Weights of a small GPT-style language model, trained from scratch on English Wikipedia: MLP 1792 ReLU.
Each number is 128 + 24 x the weight over its row's rms, rounded and kept within 0 to 255. Layers, rows and columns count from 0. The size above them is the row's rms in percent of the matrix's.

# layer 6 attention value, 512x512, rms 0.0234, rows 441-447, columns 128-255
size [108 107 107 105 108 102 109]
[[141 124 156 167  97  90 154 138  66 112 126 143 157 126 147 126 136 147 119 119  91 116 148 170 138 133 141 147 125 113 115 140 121  84 109 104 142 140 135 126 154 129 128  87 143 115 117 166 133 128 169 101 101 127 162 153 102 133 148 137 109 104 112 139 114  81 161 112 117 104 158 114 160 135 118 141 134 131 105  84 123 142 134 118 101 152 142 138 140 149 114 108 138 144 134 117 120 136  91 161 125 144 145 122 115 145 109 127 149 135 121 153 129 168 131  92  93 144 153 100 118 125 119 103 124 125 146 136]
 [120 134 158 130  99 108  87 124 133  80 146 125 136 140 117 142  97 157 116 114 109 137  86 137  97 163 109 136 101 141 100 109  83 115 105 152 122 138 148 158 109 132 172  90 153 151 160 143 112 137 123 119 138 125 119 118 127 121 138 136 129 133 130 123 117 173 132 127 123  88  84 116 131 163 130 168 149 134 153 151 156  88 112 129 150 134 135 129 139 124 115 100 150  98 129 161 111 116 120 167 131 156 111 137 154 100 158 149  84 118 112 109 109 154 113 203 152 144  85 145 161  84 113 172 145 101 101 159]
 [133 141 123 107 117 125  95  91 149 149 146 147 140 125  98 129 123 136 127 169 161 170 106 138 125 123 126 119 134 154 134 140 146 127 113 108 187 107 145 127 163 124 108 131 125 124 139 139 170 121 170 107 130 136 117  99 146 107 133 132  86 143 140 188 148 103 111 128 108 118  99 101 148 147 133 187 121 169 127 159 135 136 113 153 119 157  99 117 120 116 118 121 131 159 119 124 144 116  76 104 153  89 159 149 136 163 141 126 148 151 151  96 136 162 115 145 147 147 111 139  95 137 144 121 134 122 108 171]
 [126 145 141 131 120 135 143 169 117 151 148 182 127 107 141 185  92 132 121 115 132 112 105 151  96 205  94 156 104 153 113 164  80 127 157 128 172 119 127  99 144 129 121 121 118 125 124 149 152  97 145 124 137 117 131  99 110 171 104  66 141 130 146 135 178 153 156 101 116 151 139  96  90 105 128 160 128 117  95 115 159 115 172 146  96 139 151 110 166 114 190 155 111 105 106 112 146 137 127 142 157 100 114 165 113 142 151 142 138 130 130 114 139 118 122  91 139 124 117  99 121 108 139 171 109 138 111 156]
 [111 117 144 110 150 158 153 130 103 135 118 101 162 105 131 111  99 125 116 136 140 152 125  89  96 188 138 157  99 148 118  90 128 118 112 121  97 129 115  97 105 102  93  94 133  95 145 117 109  96 109 123  84 147 123 147 124 170 142 125 140 124 110 143 118 108 121 149  86 128 150 143 144 112 117 140 107 165 128 159 131 153 111 134 184 105  82 136 113 159 139  97  97 148 154 115 126 126 128 107 140 153 178 144 113 143 120 154 123 188 117 182 122 117 154 130 114 147 131 177 112 115 138 114 133 134 104 115]
 [139 180 124 120 135 137 133 140 107 148 133 126 129  93  97  95  91 151 168 102 120 120 155 107 172 152 128 128 151 141  76 118 142 144 128 128 123 126 134  89 105 150  88  93 144 141 156 160  88  95 107 105  98 116 114  76 110 138 127 131 130 116 132 148  99 143 103 136 143 116 162 128 114  90 133 134 132 130 129  88 139 127 106 130 179 115 130 123 123 105 145 132 122 145 158 173 145 126 167 116 132 158 125  88  56 146 149 151 103 153 146 125 143  85 120 152 105 121 162 133 165 131 141  80 151  90 112 110]
 [127 142 135 165 128 172 141 118 105 145 108 112 146 135 140 139  85 128 107 141 126 136 122 134 117 106 120 154 177 144  69 149 133 134 154 130 138 144 121 118 122  80  99  98 114 142 129 149 166  86  98  99  96 120 143 117 124 115 128 112 161 119 177 142 108 144 135 151 115 152 156 125 119 116  74 115 155  73 154 136 146 143 128  88 150  95 179 122 177 145 171 147 198 102 140 140 188 124 146 133 116 140 169 116 186 145 115 145 121 153 158 121 130 116 142 125 130  98  91 109 104 122 127 146 105  96 114 165]]
# layer 6 attention output (transposed), 512x512, rms 0.0316, rows 441-447, columns 128-255
size [107 108 108 103 111  99 113]
[[137 148 106  99 105 137 122 129  97 141 124 122 155 132 107  96 115 125 168 110 123 135 145  96 125 118 134 138 136 119 136 101 101 130 120 122 173  92  76 154 119 139 106 141 159 162 114 138 102 117 154 123 103 149 131 141 138 151 162 134 146  97  95 197 130 153 104  89 107 165 127 147 118 115  85 134 163 168 142 136 126 111  71 151 156 113 156 147 112 114 181 133 152 121 129 105 118 125 151 150 120  98 134 152 116  90 151 140 113 127 166 128 121 108 113 152 131 122 145 142 145 159 126 134 132 147 128 123]
 [120 145 100  85 136 110 128  49 145 132 153 116 170 122 140 154 128 112 147 151 116 108 143 106 147 112 115 127 114 152 141 144 147 131 115 125 125 142 171 151 158 158 137 146 128 127 121 118  75 133 108 110 126 129 128 142  89 156 116 148 120 158 164 125 162 122 167 181  72 164 138 137 114 103 113 153 130 118 109 110 123 106 132 182 112 129 157 104 109 150 100 171 150 111 108 159 101 120 123 142 186 157 138 157 139 151  95  92 135 130 121 131 130 174 148 103 115 138 119 150 120 113 128 112 107 159 167  73]
 [126 138 166 112 132 111  87  93 107 121 112 111 116  89 117 101 132 100 138 110 129 118 140  95 108 119 113 119 108 116  84 127 119 128 174 159 106 132  81 154 136 169 148 142 139 118 170 149 165  91  91 112 118 148 134 135  97 159 137 137 152 171 140 114 129 134 132 128 130 124 138 119 106 134  96 127 135  98 157 121 111 132 123 112 105 148 134 124 144 151 150 136 121 134 105 198 120 140 121  71 121 153 181 116  91 106 120 138 118 129 100 139 113 107 128  60 144 166 146 129 117 145 143 138 113 178 137 157]
 [141 103 131 165 142 141 147 127 116 140  99 108 114 144 113 124 157 112  91 150 101 144 132 144 103 123 156 137 120 151 151 123 108 107 149 125 135 129 145 131 142 100 126 128 138 125 149 160 126 120 149 146  80 156 113 141 154 110 157  83 184 134 148 122 113 132 137 124  93 109 131 140 140 125 143  81  99 110 134 135 142 131  75  86 138 141  86 155 145 129 141 114 117 137 127 143 147 152 146 134 139  76 105 124 116  94 125 112  86 126 123  88 179 117 131 142 121 169 107 113 121 144  94  84 150 130 135 136]
 [177 123 138 138 117 142 149 132 112  94 151 127 124 137 139  79  77 143 126  83  79 148 111 111 171 134 118 167 128  92 107  72 164 126 160 138 170 145 105 106 153 121  94 157  77 137 139 163 113 114 140 130 154 147 128 150 114 113 141 120 119 126 196 128 108  89 119 159 138 126 145 145 154 172 120 159 170 145 149 110 141 158 104 115 141 127  88  91 143 144  58  88 142 141 143  88 146 101 157 115  72 112 126 145 124 116 118 118 141 127 148  84 139 133 110 113 139  88 160 105 100 131 120 133 135 115  89 105]
 [120  89 122 136 115  72 117 139 131  95 116 149 133 151 112 124  90 157  76 129 117 134 105 141 143  94 123 147  91  59 109 144 114  96 172  98 161 108 110 161 117 127  90 143  89 124 125  44 104 124 155 136 148 128 100 150 145  84 136 148  81  95 156 126 119 172  93 115 106 125 148 134 128 169 135 126 112 166 135 125 137 161 108  97 160 118  89 135  57 109 107 115 175 105 161 102 109 107 171 136 119  76 143  92 173 107 129 127 146 160 125 145 135 170 137 151 123 180 138  99 141 143 119 142 148 128 128 114]
 [139 130  99 123 132 141 127 154 130 129  83 110 120 109 157  76 147 161 169 151 107 130 167 117 134 100 111 126 135 153  84 127 117  88  68 132 117 142 148 157 119 126 122 125 126 155 117 138 155 120 133 115 136 122 170 119  87 101  91 149 146 135 122 114 161 129 127 156 135 118  90 134 120 123 147 173 116 100 110 130 150 128 120  85 107 127 101 105 163  63 109 153 141 117 118 146 133 140 144 138 137  99 136 128 110 170 137 137 165 200 151 134 155 147 170 118 158 142 142 188 139 119 110 151  91 110 122  77]]
# layer 6 attention query, 512x512, rms 0.0335, rows 448-467, columns 128-255
size [ 90  87  87  90 101  96  98  88  90  98  94 100  99  94  95  96  91  90  93 101]
[[132 132 130 106 125 134 153 125 115 114  82 153 102 106 125 130  96 166 162 113 141 180 167 119 143 114 161 128 115 117 130 123 166 150 130 142 122 121 118  90 124 138 135  92 142 118 158  96 157 144 108 157 124  98 138 138 160 138 128 128 112 125 106 109 120  88 121 113 167 134 127 127 119 133 125 121 101 111 115 155  85 142 162 142 108 157 166 123 104 146 124 115 121  79 118 163 127 139 137 151  85 114 122 135 133 106 104  98 167 147 166  96 128 120 130 138 125  96 140 129 165 141 124  95 102  88 102 147]
 [120 129  91 114  95  99 120 107 159 124  81 111 113  94 122 141 101 131  86 149 156 138 156 127  99 158 129 124 128 117 103 139 126 149 102 161 131 112 113 166 170 138 135 121 102 128 185 154 163  55 130 116 102 151 164 158 175 109 135 124 117 144  88 134  83 103 125 148 100 116 114 155 126 123  94 146 133 131 158 109 131  59 124 151 132 156  87  92 132 115  96 105  59 103 120 148 143  99 129 108 172 159 106  96 115 121 130 105 123 121 107 183 148 119 111 124 112 138 134 102 137 138 156 115 117 117 115 140]
 [111 140 101 133 115 146 107 150 127  96 115 119 139  97 144 119  82 132 111 141 115 127 115 100 140  89 121 139 102 111 143 117 106  79 161 125 169 153 125 111 104 141 112  88 150 119  98 118 142 126 141 161 164 130 110 108  97 125 117 125 128 144  92 122 112  92 159  96 106 162 170 132 111 111 142 133 152 136 104 146 131 137 162 170 107 131 184 131 144 125 155 160 127 114 106  93 159 110  99  99  83 123 152 140 144 126 136 135 162 104 115 131  95  96 109 127  78 132 107 134 143 138 113 183 173 174 109 161]
 [120 120 143 162 151 135 151 160 116 133 108  74 176 124 159 163 139  95 144 140 148 121 140 115 106 105 136  95 180 156 109  87 106  97 112 152 122 104 123 126 165 143 116 137  93 115 208 118 115 128 110 164 116 113 123 152 114 114 107 154 128 146 129 118 152 101 179 142  79 123 112 188 138 152 128 147  96 123 122 124 124 114 113 110 106 140 138 127 155 127 140 123 111 102 147 156 126 103 140 116 151 135 103 146 109 163 123 147 135 104 114  86 165 129 129  92 166 111 134 156 133 123 132 135 150 183 116  78]
 [139 117 160 114 147 144 121 113 121 114 142 133 162  82 126 136 123 138 168 123 158 149 105 141 120 123  96 147 145  75 144 121 157  97 141 124 124 137 114 149 117 134 127  82  96 136 150 101 112 127 130 160 108 102 174 101  99 104 136 119 120 148 149 137 133 139 121 144 178 117 100 139 147 148 124 111  88 104 147 126 162 136 115 122 121 103 118  90 130 171  96 116 144 125 152 154 118 136 111 141 153 150 158  99 150 116 108 138 148  84 117 102 135 163 152 144 133  85 164  73 106 140 123 132 125 154 121 109]
 [134 121 124 166 173 106 153 123 103 125 113 148 113 124 120 103  96 160 120  99 103 132 111 129 149 150 148 137 149 143 112  91 111 107 122  93 160 188 106 160 141 105 114 109 122 128  67 136 137 152 141 125 100 116  90 142 127 151  96 143 100 103 129 161 168 125 106 130 133 179 127 139 112 118 153 147 164  88 126 131 168 136 167 105  81  67 147 134 146 117 125  97 139 131 137 114 115 122 101 126 171 153 163 163 142 146 148 133  90 118 104 198 110 114 117 139 122 173  76 154 113 135 148 104  93 133  98 148]
 [120 169 138 113 100 132 131 134 136 147 138  96 110 124 134 181 178 126 126 119 170  92 122 128 122 154 167 156 131 121 143 119  94 112 121 158 112 117  91 137 131 162 121 101 114 141 151 136 151 136 109 125 132 123 144  97 138 134  94 107 122 144 148 135 160 131 145  94 130 106 129  93 121 175  97 170 155 144  86 132 123  79 144 110 148 179 126 103 119 151  98 132 105 121 103 160 117 173 107 147 117 122 139 117 149 133 104 126 158 145 134 111 129 167 154 115 100 112 120 109 136 129 114 115  94 141 168 158]
 [120 122 119 103 107 134 105 121  86 137 105 114 156 160 102 120 148 136 105 150 135 121 164  75 134 117 141  76 131 135 102 139 137 100 109  96 106 118 138 135  77 152 115 156 126 156 130  75 156 153 122 139 149 177  83  90 133 103 110 109 141  94 142 129 130 105 122 132 141 151 126 151 133 132 138 143 114 157 174 136  82 134 131  83 178  99 115 164 165 139 139 120 157 109 135 107 136 110 103 149 132 126 148 144 154 164 183 106 131 156 151 156 109 136 121 108 153 146 141 119 156 157 148 129 121 125 136 120]
 [139 129 103  91 129  92 130 155 149 117 132 153 147 130 132 131 155 134  99 115 119 128  98 158 103 119 103 138 121 141 123 167 124  91 145 127  98 141 114 118 130 141 140 135 152 137  96 165  72 158 153 163 133 103 128 148 148 127 134 136 177  83 200 113 151 138 117 181 159 116 157 152 119 120 152 130 136 152 152 132 181 127 136 115  99 141 153 143 157 103 195 150 110 144 148 101 114 122 153 162 136  97 109 121 132 116 113 118 125 127 123  72  98  93 141 129 128 135 166 133 103 144  78 158 148 137 147 149]
 [134 103 106 105 124 148 110 115 125 134 141 116  97 111 155 147  94 138 152 146  97 127 144 123 158 138 128 123  82 121 123  73 142 139 158 145 143 133  77 125 133  88 121 140 130 111 114  94 154 139 137 131 143  90 149 118 123 134 139 142  66 158 150 179 127 104 105 150  87 127 150 121 122 101 123 102 153  80 144 124 154 148 124 133 159 138 145 111 137 138 162 132 160 102 148 114 135 136 135 121 111 135 147 105 109 103 175  88  65 113  93 150  91 117  88 116 102 150  86 157 161 160 119 135 119 151 192 119]
 [150 116 102 159 151 128 119 122 114 114 104 129 155  94 150 120 130 101 114 142 173 113  74 135 144 138 112 122 156 129 172 128 121 140  64  78 126 146 116 165 136 158 130 161 131 158 156 152 106 145 135 170 126 110  91 150 103 116 175 152  73 140 175 114 176 130 132 143 157 126  95 140  60 123 133 117  88  77 112 104 159 119 113 120 141 104 122 125 145 148 153 114 119 124 117 146  87  94 137 122 134 123 131  89 168 147 173 125 107  99  67 142 128 176 177 118 114 126 145  97  66 123 124 161 139 194 130 115]
 [126 138 146 147  88 132 132 138 165  98 108 156 139 150 133  84 161 130 132  92 150 124 102 103 133 127  99 151 110 153 134 139 112  95 123 153 111  93 165 125 126 141 136 124 145 144 111 132  93 169 113 128 158 106  96  97 129 141 101 147 138 129  95 130 130  88  96  61 115 109 123 165 132 114 119 143  98 152 125  99 129  87  96 131 116 132 134 156 123 107 124 135 115  95 132 128 132 137 140  72 144 159 151 165 125 147  63 106 155 131 115 178 146 144  93 157 103 136 122 129 148 108 159 100 151 113  92  69]
 [133 131 123 136 101 108  96 122 113 171 115 148 108 161 139 130 130 137 161 124 136 152 152 121 156 170 152 172 133 116 115 103 143 170 117 145 118 118 154 125 111 107 172  83 103 103 122 183 141 117 147 127 147 128 142 125 133 166 118 123  92 119 133 127 154  88 113  87 119 133  93 136 126 127 139 183 163 133 136 121 130 142 111 112 163 100  97 126 165 159 127 147 116 135 100 151 158 144 121 165 162 123 125 109  77 132 148 113 106  91 159 171 152 114  79 137 139 155 127 107 171 120 145 124 116 128 127 158]
 [112 138 154 124 108 149 123  83 127 123 119 121 163 108 162  98 152  98 109 177  94 135 133 126 125 126 114 114 169 175 157 154 158  63 149 172  83 115 165 157 178 129 137 150  90 142 161  78 122 114 112 141 149 153 129 146  90  94 129 109 136 203 126 165 130 151  93 161 116 140 131  91 152 146 109 140 135 132 133 112 146 113 106 108 140 136 152 123 120 102 126 116 119 149 145 102 122 118 160 111 149 111 128 126  97 195 142 144 126 133  70  94 106 126 140 173 120 155 138 125 112 126 149 136  79 139 134 156]
 [130 132 130 134 133 149 149 158 134 137 130 142 125 100 105 160  94 113 135 134 134 114 119 118 144 150 133 136 123 130 129  94 116 127 107 132  93 163 140 128 100 173 155  86 123 109 147 131 160  88 104 112 125 113 140 134 169 143 101 115 116  84 160 119 117 116 166  82  90 106 130 139 129 171 145 155 138 153 122 107 132  88  98 127 122 153 122 136 127 128 132 120  95 107 108 138 136 130 114 146 143 111 114 108 132  83  90 101 158  63 152 125 148 130 119 153 134 140 124 114  83 118 118 122 122 137 107 126]
 [136 114 141 164 146 130 169 131 110 101 112 140  96 116 151 106  99 202 109 120 140 164 151 112 150 118 124 137  96 123 154 114 100 176 132 133 114 142  91 140 178 147 120 115 128 137 176  92 151  98 111 137 118 153 156 126 131 147 116 133 183 128 120 110 116 145 117  85 117 150 118 126 139  73 160 138 132 126 132 102 148 135 103 135 157 111  81 160 138 145 134 136 134  88 152 128 117 119 184 120 128 136  74 141  96  48 125 125  93 117 184 139 137 152 105 142 159 102 143 119 155 166 120 126 147 174 107 124]
 [139 192 127  71  80 135 156 141 110 130 138 140  97 140 106 154 115 160 141  66 144 157 154 139 137 165 163 125  83 123 129 135  88 147 137 124 140 150 126 110 126 146 146 110 106 107 138 165 145 131 172 148 135 108 138 134 160 123  94 131 142 140  88 129 120 108 154  91 120 105 154 163  76 132  98 114 145 135 100 171 132 150 151 144 104 140 172 122 136 122 106 129 112 154 126 134 120 120 130 145 109 137 112 163 111 124 121 113 124  94 141 134  99  92 144 112 112 113 119 162 137 121  90 117 108 108  75 145]
 [108 167 125 138 152 159 118  94  81 120 154 151 172 150 123 126 164 115 148 174 155 108 140 184 143 167 148 139 141 149 151 120 122 124 108 113 154 109 150 158 120 122 164 110 127 130 143 168 113 122 120 138 121 120 176 163 148 121 152 110  88 165  80 148 138 105 122 124 115 118 120 106 125 144 110 149 141 139 127 148 153  90 127 171  87 120 129 114  75  51  89 116 117 136  76 125 185 113 111 137 156 158 127 147 146 169 137 133  99  83 138 164 123 132 145 140 138  93 108 144 142 117 181 160 110  94  85 117]
 [103 155 162 148 125 128 124 136 143 130 150 151 115 115 118 127 127 175 112 151 104 111 151 131 128 139 172 169 145 188 143 171 135 115  90 107 117 138 149 104 144  71 144 132 127  64 174 154 103  86 130 107 108 121 101 124 137 127 122  89 179 112 153 145 120 153 129 152  85 146 114 125 150 173 133 129 172  99 128 137 103 115 151 135 180 156 115 125  97 123 127 110 146 151 145 145 141 127  98 130 149 121 150 121 164 124 152 110 141 135 114  99 149 112 160 160 129 122 129 138 134 109 139 110 111  84 137  74]
 [116 159 144 145 190 112 126 133 132 145 133 113 158 178 126 166 104 143  98 122 123 130 106 171 129 143  88 125 168  65 131  64 129 137 139 151 112 112 117 124 163 135 160 132 143 112 148 166 131 112 154 146 130  95 127 101  96 109 161 119 106 115 130 105 148 137 146  97  79 140  83 123 141 138 160 125 179 101 149 106 142 122 111  96 113  86  95 135 163 148  88 142 127 141 113 155  99 147 137 131 118 170 107 128 118  81 122 131 111  92 150  90 127 139 131 101 148 142 153 121 123 128 103 129 161 133 112 151]]
# layer 6 attention key, 512x512, rms 0.03, rows 448-467, columns 128-255
size [ 91  95  99  87 105 100 110  88  87 101  96 105 107 107 102  98  96  99  99 107]
[[112 157 167 119 124 115 128 124 146 128 133 174 104 110 125 118 153 138 152 132 141 158 112 106  99 136 146 141  97  96 143 104 162 173 111 144  84  83 111 130  93 138 117 114 123 140 123 154 111 133 118 114 160 141 136  90 159 126 143 125 143 152 124 111 103 122 152 127 141  81 151 131 141 153 157 130  53 132 133 123 133 133 165 134 104 168 134 111 121 163 116 124  82 134 141 138  92 119  98 130 122 129 131 137 138 149 123 101 126 124 119  91 178 108 105 138 157 159 166 113 102 125 116 101 137 127 157 149]
 [122  97 148 141  93 102 147 105  97 130  95 135 120  92  94 116 123 102 113 112 144 117 153 118 102 139 114 118 145 108 112 118 113 134 120 113 128 139 152 147  97 130 116 101  97 163 136 137 118  70 111 129  85 174 106 136 150 132 128  92 117 118 126 151  98  89 164 140 133 151 148 144 156 125  94 126  95 111 111 167 146 133 128 133 156 150 109 142  98 119 130  68  63 163 171 116 213 100 133 152 166 128 121  65 175 136 131 134 103 138 134 105 162 106 143 156  78 119 128 116 115 162 123 162  97 147 139 142]
 [122 126 118 155 117 153 150 151 144 106 117 128 126  97 162 103  75 132 120 133 103 106 107  76 154 121 153 150  99 109 131 130 128 151 118 141 120 125 121 108 138 105 132 125 127 105 136 127 156 138 129 112 157 109 119 112 132 121 141 115  90 122 120 116 108 109 143  82 151 138 113 128  87 161 101 135 131 148 161 133  86 124 119  66 114 148 155 133 139 177 145 163  93 127 108  92 114 137  84 105 119 119 128 173 148 128 102 103 134 134 144 133 150 123 143 118  83 129 186 107 170 121  86 158 182  98  94 136]
 [122 150 143 209 155 114 138 130 122 165 118 109 120 159 108 156 114 131 102  96 140 149 130  99  91 110 128 114 144  99 132  99 100 163 123 115 122 110 155 150 119 156 147 156  84 113 113 130 118 114 110 165 142 109 124 117 120 107 124 150 166 162 154  99 124 116 144 112 120 147 139 131 100  91 138 117 106 136 108 129 140 158  92 111 106 106 139 138 130 129 127 112 108 144 119 144 132 108 122  75 149 122 101 142 131 135 118 155 147 113 134 151 139 140 138 151 111 127 118 146 136 146 136 152 159 170 105 129]
 [112 124 133 152 120  93 136 115  94 153 137 130 162  97 144 144 128 141 125  97 158 155  96 188 139  70 140 150 143  79 131 117 153 130  61 135 147 141 108 175 120 133 118 140 139 140 117 135 126  98 138 142  88  84 149 114 132 107 132  84  85 164 133 132 118 146 131  96 139 100 148 137 164 176 130  91 125  99 139 106 200 144 145 218  77 100  95 127 124 183 122 116 142 122 150 202 124 117 137 156  96 176 125 115 111 141 131 149 119  63 170 117  94 142 134 132 142 104 150 105 106 118 148 125 122 161 141 127]
 [115 123 125 153 125 159 143 131 116 142 123 114 105 120 110 113 112 166 123 120 143 135 143 120 128 142 140 127 112 145 150 142 152 122 158 137 134 175 121 135 139 143 119  87 142 140 139 150 125  98 143 169 113 110 116 151 113 169 114 140  91 115  92 139 145 125 102 137 143 153 132 108 134 137 135 186 117  98 126 138 195 133 129 107 114 109 142 120 108  73 106 123 147  95 126 119 156 133 164  94 130 106 139 177 133  81 128 117 112 108 140 151 168 174 136 124 132 124 103 121 120 143 147 107 132 102 108 128]
 [115 171 152 117 135 144 136 103 124 141 130 127  95 101 134 117 153 149 115 149 122 126  92 111  87 106 141 118  87  98 152 102 109  99 135 105 101 142 104 117 123 199 149 129 135 131 143 160 114 150 140 127 132 135 143 148 150 165 127 105 163  96 149  71 154  79 141 106 115 133 161 140 148 175 140 125 111 151 120 120 117 126 146 121  87 174 159 112 135 144 137 166 122  87 124  85 102 117 127 114 105 127 111 155 130 100  91 145 124 145  94  93 144 136  90  68  90 111 149 107 143 151 115  79 127 145 155 177]
 [146 107 131 118 144 136 130 137 112  89 116 123 110 169  88 168 124 112 119 131 159 156 180 103 133 136 126 129 152 104  79 152 110 110 104 141  97 156 122 127 135 165 134 143 146 143 116  84 161 145 113 133 180  92 110 132 133 135  62 183 127 158 117 142 152 160 134 106 169 116  82 118 115 124 125 160 166 133  72 153 103  72 122 132 124 132 142 104 178 131 154 104 137 117 102 151 173 157 154 125 144 168 126 120 134 131 133 120  99 169 117 160 102 124 151 152 125 105 143 150 132 122 110 169 145 143 135 133]
 [141 109  67 165 124 169 133 172 138 149 110 131  88 140 148 118 138 134  84 159 105 100 120  86 177 106 141 126 107 156  99 160  94 127 134 120 118 133 104 141 135 106 120 133 161  87 136 122 111 152 121 122 138 115 133 114 127 149  96 120 206 124 134 115 122 191 140 168 124 164 123  96 119 113  61  90 109 143 157 177 122 100  84 110 146 127 115 148 113 151 168 131 159  83 130  89 157 144 168 144 182 141 145 143 179 103 124 110 175 155 108 142  93 116 118 139 128 158 129 149 102 107 127 145 141 104 143 122]
 [125  87 142 128 118 177 106 188 139  88 135 119 113 150 162 125 106 168 123 142 100 179 141 118 179 130 135 155 152 124 162 152  85 149 141 125 104 131 121 111 139 146 146 109 121 102  87  91 111 141 127 148 132  86 118 107 141 151  92 145  36 153 111 155 121 139 119 176 114 121 108 122 111 155  78 132 134  91 161 101 118  86 105 134 126 113 137 144 145 161 156 140 131 107  94 104 172 169 132  75 135 137 160 127 150 112 138 130  97  83 128 143 115 118  93 124 117 131 106  87 149 141 127 137 101 108 121  90]
 [150 157  76 147 126 109  95 111 112 127 154 110 119 151 119 103 120 140 114  92 144 124 153 111 132 131 100 153 145  88  78 124 100 197 101 112 139 138 129 186 132 129 108 106 149 145 134 126 127 135 117 120 135 118 156 140 115 104 140 126  96 155 126  83 119 144  98 138 144 144 126 139  85 110 148 137 117 103 140 121 154 104 111 156 136 125 104 138 129 115 117  93 111 137 112 199 104 129  93 116  83 153 126  99 164 157 117 126 130 106  90  94  92 162 142 155 123 132 116 149 115 167 136 109 117 164  67 127]
 [179 173 126 116 134 107  90 139 124 113 134 132 123 192 145 131 136 131  95 135 167 152  70  86 127 144  95 134 141 145 127 128  68 117 134 120 136  71 140 158 130 126 131 141 117 140 135 164 149 145 137 125 121 126  89  90 142 126 150 162 116 128 118 123 142 106 107 100 155 117 146 157 100 137  90 110  82 137 137 105 136 123  97 132 145 143 160 160  94 126 140 114 138 123 162 102  66 157 132 144 146 146 125 150 116 102  98 112 126 139  80 141 153 134 110 191 113 124 118 115 158 118 153 124 151 158 149 104]
 [142 109 150 104 122 104 124 115 129 135  95 166 136 123 127 103 125 126 161 126 175 170 120 137 136 141 147 135 111  53 104 109 139 162 159 121 100 103 166 116  75 146 136 100 149 108 114 152 140 130 112 167 136  96 121 136 157 162 107 118 108 120 117 106 152 110 128 114 149 130 131 174 186 122 173 153 121 162 121 121 132 149 183 100 114 109 134 158 131 166 150 102 127  91 144 130 126 128 121 130 127 103 103 128 100 115 106 140  80 107 147 161 155 150  71 133 114 132 136 112 176 135  61 124  88 105 143 137]
 [136 161 138 149 134  98 128 110 145 138 111 138 145 146 151  81 110 102 133 163 130 112 109  72 109 128 107  96 156 110 107 150  74  82 139 132 131 148  92 138 189 142 153 147 101 117 105 115 137 111 121 124 151 144 145 112  92 170  61 157 117 148  92 152 167 128 120 114  98 115 119  98 108 125 118 110 155  96  83  72 163 133 142 110 121 153  90 129 134 133  68 119 141 127 113 169 124 135 147 122 143 149 126 130 166 117 112 112 136 147  92  99  96  92 137 112 132 113 120 144 105 106 148 188  74 169 158  95]
 [133 109 133 158  97 134 169 126 121 120 115 131 108  83 125 133  99 103 155 115 134 113 126 100  83 112 152 129 108 105 155  71 137 164  88 109 127 138 122 117 125 165 118 129 127 139 144 136 150 118 117 114 140 149 127 139 147 126 139  53 156 106 158  99 154 126 142  81 104 108 165 124 141 159 129 124  87  88 124 123  96 122 129 128  64 114 157 151 151 161 135 121  97 121 136  94 136 102 100 140 123 113 126 137 144 117  96 132  98 110 178 111 155 135 135 122 134 158 162 139 136 158  60 140 156 147 137 113]
 [131 121 120 103 110 133 114 140  89 127 138 153  68 155 144 105 122 117 100  76 104 161 124 131 159 126 142 164 121  98 142 140 155 119  94 146 146 106 111 118 146 104  92 108 127 106 164  93 153 116 121 133 142 117 146 135 108  96 113 125 164 111 136 135 136 163  93 149 121 127 119  92 139 134 149 140 117 144 157 105  88 126  69 107 164 129  94 155 127 189  73 115 101  98 132 160 119 114 132 134 135 112 106 132  86  80 113 110  96 136 153 159 156 166 109 154 150 126 156 112 146 127 115 143 124 136 113 138]
 [134 146 144 105  96 197 160 141  93 107 107  94 112 106 128 119 147 144 150  98 105 138  99 107 117 149 178 146  77 128 111 114 112 137 152 104 145 121 131 104  82 125 157 114  83 128 160 190 141 151 146 111 153 183 134 126 187 139 118  93 124 120 109 106 123 129 150 139 137 118 175 148 103 161  68 147  90 144 153 161  72 152 115 108 107 133 150  98 115 134  96 157  97 132 138  71 116 119 118 140 198 104 117 155 105 138 113 137 115 118 153 106 175 144 130 102 107 124 144 136 126 102 104  57 119  68 105 152]
 [121 135 144 157 131 140 149 102 136 142 138 127 139  90  87 122 138 118 178 167 134 130 102 133 106 111 147 117 147 137 136 132 175 144 101 128 141 154 129 103 149 140 153 122 100 161 128 158 124  74 125 123  86 126 115 138 168 122  81 128  98 134 111 155 104 112 162  76 163 131 107  91 129 152 122 131 143  99 111 161  95 154 113 148 105 111 178 100  99  86 129  92 134 145 119 148 123 135 108 189 169 140  93 130 102 160 119 148  84  99 151 133 116 129  83 138 169 121 132 159 138 142 177 153 138 116 121  91]
 [115 133 159 106 158 127 122 112 148 154 173 146 115  93 123 110 121 140 148 117 120  77 159 118 156 139 156 128 136 195 129 138 123  99 150  84 152 139 116 134 174  82 147 137 117 144 136 182 126 126 133 118 129 126 167 137 156 151 117 118 186 153 138 140 145 144 129 162 114 165  94  82 120 121 107 113 114 101 115 148 139 143 108 118 146 119  90  92 108  99 120 113 145 113 139 117 147  77 148 147 138  88 182 156  91 110 140 146 157 137 122 164 121 102 126 120 109 102 107 167 152 150 134 123  86 145 144  97]
 [138 135 130 115 113 137 131 119 132 152 141 142 130 100 154 151 139 168 139 113 134 176 126 157 152 146 108 127 138  77 119 102 185 127 130 145 138 158 138  81  99 145 140 118 159 100 111  61 123 116 132 116 125  73 132 124  82  97 140 139 129 117 116 113 134 129  94 130 107 103 133 127 164 121 149 130 137 118 122 140 122 123 146 108 118 111 128 134 158 110 102 139 107 147 130 156 106 136 130 146 100 184  47 112 103  63 134  85 144 131 204 121 139 136  74 113 131 185 117 147 145 139 137 120 165  94 115 143]]